Weights of a small transformer language model.
Architecture: no biases in attention or MLP, untied embeddings, learned residual scales.
Training: 427M tokens, 6513 steps.
Each number is 500 + 50 x the weight over the matrix's rms, rounded and kept within 0 to 999. Layers, rows and columns count from 0. Numbers have three digits each.

# k: layer 5 attention key, 320x320, rms 0.104, rows 167-183, columns 160-239
# q: layer 5 attention query, 320x320, rms 0.106, rows 168-183, columns 160-239
k167:559504538503498536434440462623441537491500455548495398544479516518542466462426519416546462480542470479486593463556423577533453367487474592547453477470534428466432468525577532522514410469465585447340537541469521443438490522469518528456453502
q168:484407369564421599418559469492477553411445454517480418519480503501526526517558493479527556427535467577437546513500470528432459412342468440562398570550471475479442465400510580535517488427443457476468530508475547631479460473460529504541409538
k168:482357456536473575423516541433454486484456471484501465517467504469616533449515464440560504513453510622479605440525473449442483500418517446575409486563548494525495522442489497475545471391451493547493534379369443578518519461505472555478572500
q169:479501532482522581522574548512538610459427598454580438512461511556560559477532469551498561530468558529604453464456449520561425566581560437490517576571518384509433612550478417493422516510529516447459508523421489515473446463471483521513472407
k169:462492508412568491483537432421552540555423495429510457554466464509513460495425441525448520570551518404538513490430500512591514580444442461584479485517502382466522538497487471504482423515426556495419585528415502489476455460495505492498446435
q170:560521620512513478511424562491564471461585370442511593416465475412544571502448525532461452468530509491477491443462462486436521522435471516401529562495521538514426521596477545508552524477563609451468537586414517468520582479441565445552476454
k170:531559571500484518476426572583505486602517481536454590425404503516488608446387417509479493410537540514539495397467505462537515564398515541423514550528617527562416585569398460604540536501483678529436579524426530501544517482403551611536509511
q171:458548516351453520560452478474434478435397485539506634498530464486535509442488491493430493429579512488455476510542568649507425506457509454491411375532631498547478482510455575476532548476531387456460519504575549472456473500500548474525484448
k171:480525531400577466623473520404429444475410470558457562488451487572577443512520490568430478442553455491495465554516489480434402495566485467425509428487565533576503511483420524423548538427603431503571423463566550542488447526542528414521565591
q172:446618513499553551550517502484611422452392582370528504491536456573476630573445497480489472434467502495490439500552569521467527370474415566538530530510507553568392530400523537510478513655524464606502447514484531587475546574491469456549496392
k172:449546466531465520552499489428591488462372551487478561384510476617471535563536494531560478387539520622507463577552519586431543423539464531523443434473478487573610479439411538545583519640517493575431446487442545553488539533574545397526533479
q173:440569410608406419526437476430502441590392521588501508481473474501437536606445495412497510435403453463587547370523436508595490571514412575480507457503571561454571558511536538441496619486473568578524485462594520466477493505550495550492388507
k173:448444509599395357444455456533583453563381572521404480503525384452432469516536494524425459404374369483615446410482487453544562532452505531521470517448545456570478544507560573469530547600519505572556473560454449543524485519576553553548463467
q174:563496502476470540578475531544461469420537604557516496517626418505600529498448525597470508514580576466449477561568529560524428488492467709544428481486495528504531509529565480432613495520378541486557477427577514416546428428468440499499537518
k174:501481532537534429506440567526435463407535562460498499441486440474515436523459486599442481449519543485451476609606458485468512506479451720488434502478568481509524483600448453493531417488442435431572466452431482573463467450431515557544565455
q175:507475515476447502493479451487558482544404543491498537471433592494562440464421511529508411483523510448484563477517526546519452437584417516561526447479537434434581460564493396521484506517541490618439470532441520559502690563449475452502408586
k175:568590562544422543467573459515594497508448560464464579491409562465467393552469476556487441530573532436519576483614502495597478485604428537553554449456561473424522442620456481584499530464560445586503478518549457513579526555492411532499463576
q176:648591482413483553535524446474556561487494498525466517557544423567436532488373517541500520551468436418459493471479531519450451518610521445540559527525565503552519446369615520450359478417634531471596529505543580483472493507558416416547544468
k176:542517481459465573515511536504517426467471500583481464597548530626511459470503495532496539529344449514485566566476531494499401530542454471503541377446492524600496410395508449513410450397554592551431463500607511542432440430593540461536613460
q177:436592609589501530508469487415332487480486505549445599575382551515529538542540546488376465576519476638492482502507437507453566483535569559352506482562555462470511405507557514467514475601521403379500469490482449419483405438496466427432576479
k177:462629504572512562461458474449458513480539449638531551538360492463460427477535498479431437492502450566516508549534448524488522477446518537383512534505517480467523485481524547587532480515472456450461502517511487426591500500474486536452475433
q178:508538476519414571511441589391583452422468430503441550443491534431493495533482483583417455533468489499485640539544476564405511490516524477557497496559597511512591546553433517615444585450397432459469397505518498563490531516648488456379477379
k178:459527507454443500491482561402556489429495486550472491408484515496476481479465437564431466517523564484456501598620520405537434462555585414497520436610630469529505511579482581487504522482511420467423455522482480572512493486576467472402506456
q179:477501479531502526573431598599388551597532416489479506484495468570567506406541527503551563439529404463586550559539529433580543432538545492503533447519531427544536483560591578584547395546512414524490515495567462469564464401549580602549528561
k179:519544517433497541524468572465479602541543510488405456525481480528532462457543495517492480465484477422628529431583553418526561530570553509412501506410619459528473535448577511563578405497554444486510508443516485488499500460515568490560579506
q180:436589426508464473492484577548450480510438491593569506542442503538563538520456455404600472478519500485446529521607549465511464536535501459502487552453552562518603505533581559515522567537531527547446458506595523568479544591416538547470529467
k180:358567402505418415441410597484426439445539478642545515504428476536523537424455482472533460556482507446569403525467549470464437541582508525525490605534576502481558458536446487564536447515517473574547468510540466608472543479450522524541503486
q181:412482502417475590567413494417440577453516479496466431479440519460563533448563496517472435496490419411519476502557530613437565402474583495487558464455498470506491445576446399389477542495581536478532537478527456484528429547368464608522470507
k181:519421508465527483496429539430551533497500473502438516579514489567571506401484530542499436529480429424463553411598479570476575430466549463605533383522523493562510467468452572454501540517510494548608456524579519416520414483315402513497431529
q182:511515418488518448475459568459502484652515552454419535412469370439569352483447427525491488504465442375522470469535484389534446539515469504549558525521392467569518408470384531491570544486515530522350494496469511505533483489498470520498571485
k182:557540340445388436421382522503505530547553437435452468493468437479584403526435383490473420433509447461511519452574409390458437556447519479488541470493395534495487299395416431510523581464485538463392512423493482506582505388474605454496536498
q183:523465469531458373572542442413410491556561496459479470501581540480482386472450447433463506526464501429405598546548416440484543403403535521460580432588392508545558489464509513556583528500439355456543489579502599464479499525503420560577563513
k183:461510530564458410494508526470489532531617461569579491469536509409468439497482505482604512511461527531475643454486551482564507463458468509416540461550456570546614522464487556547493459496491358484560437542572554511478471484512486560474612472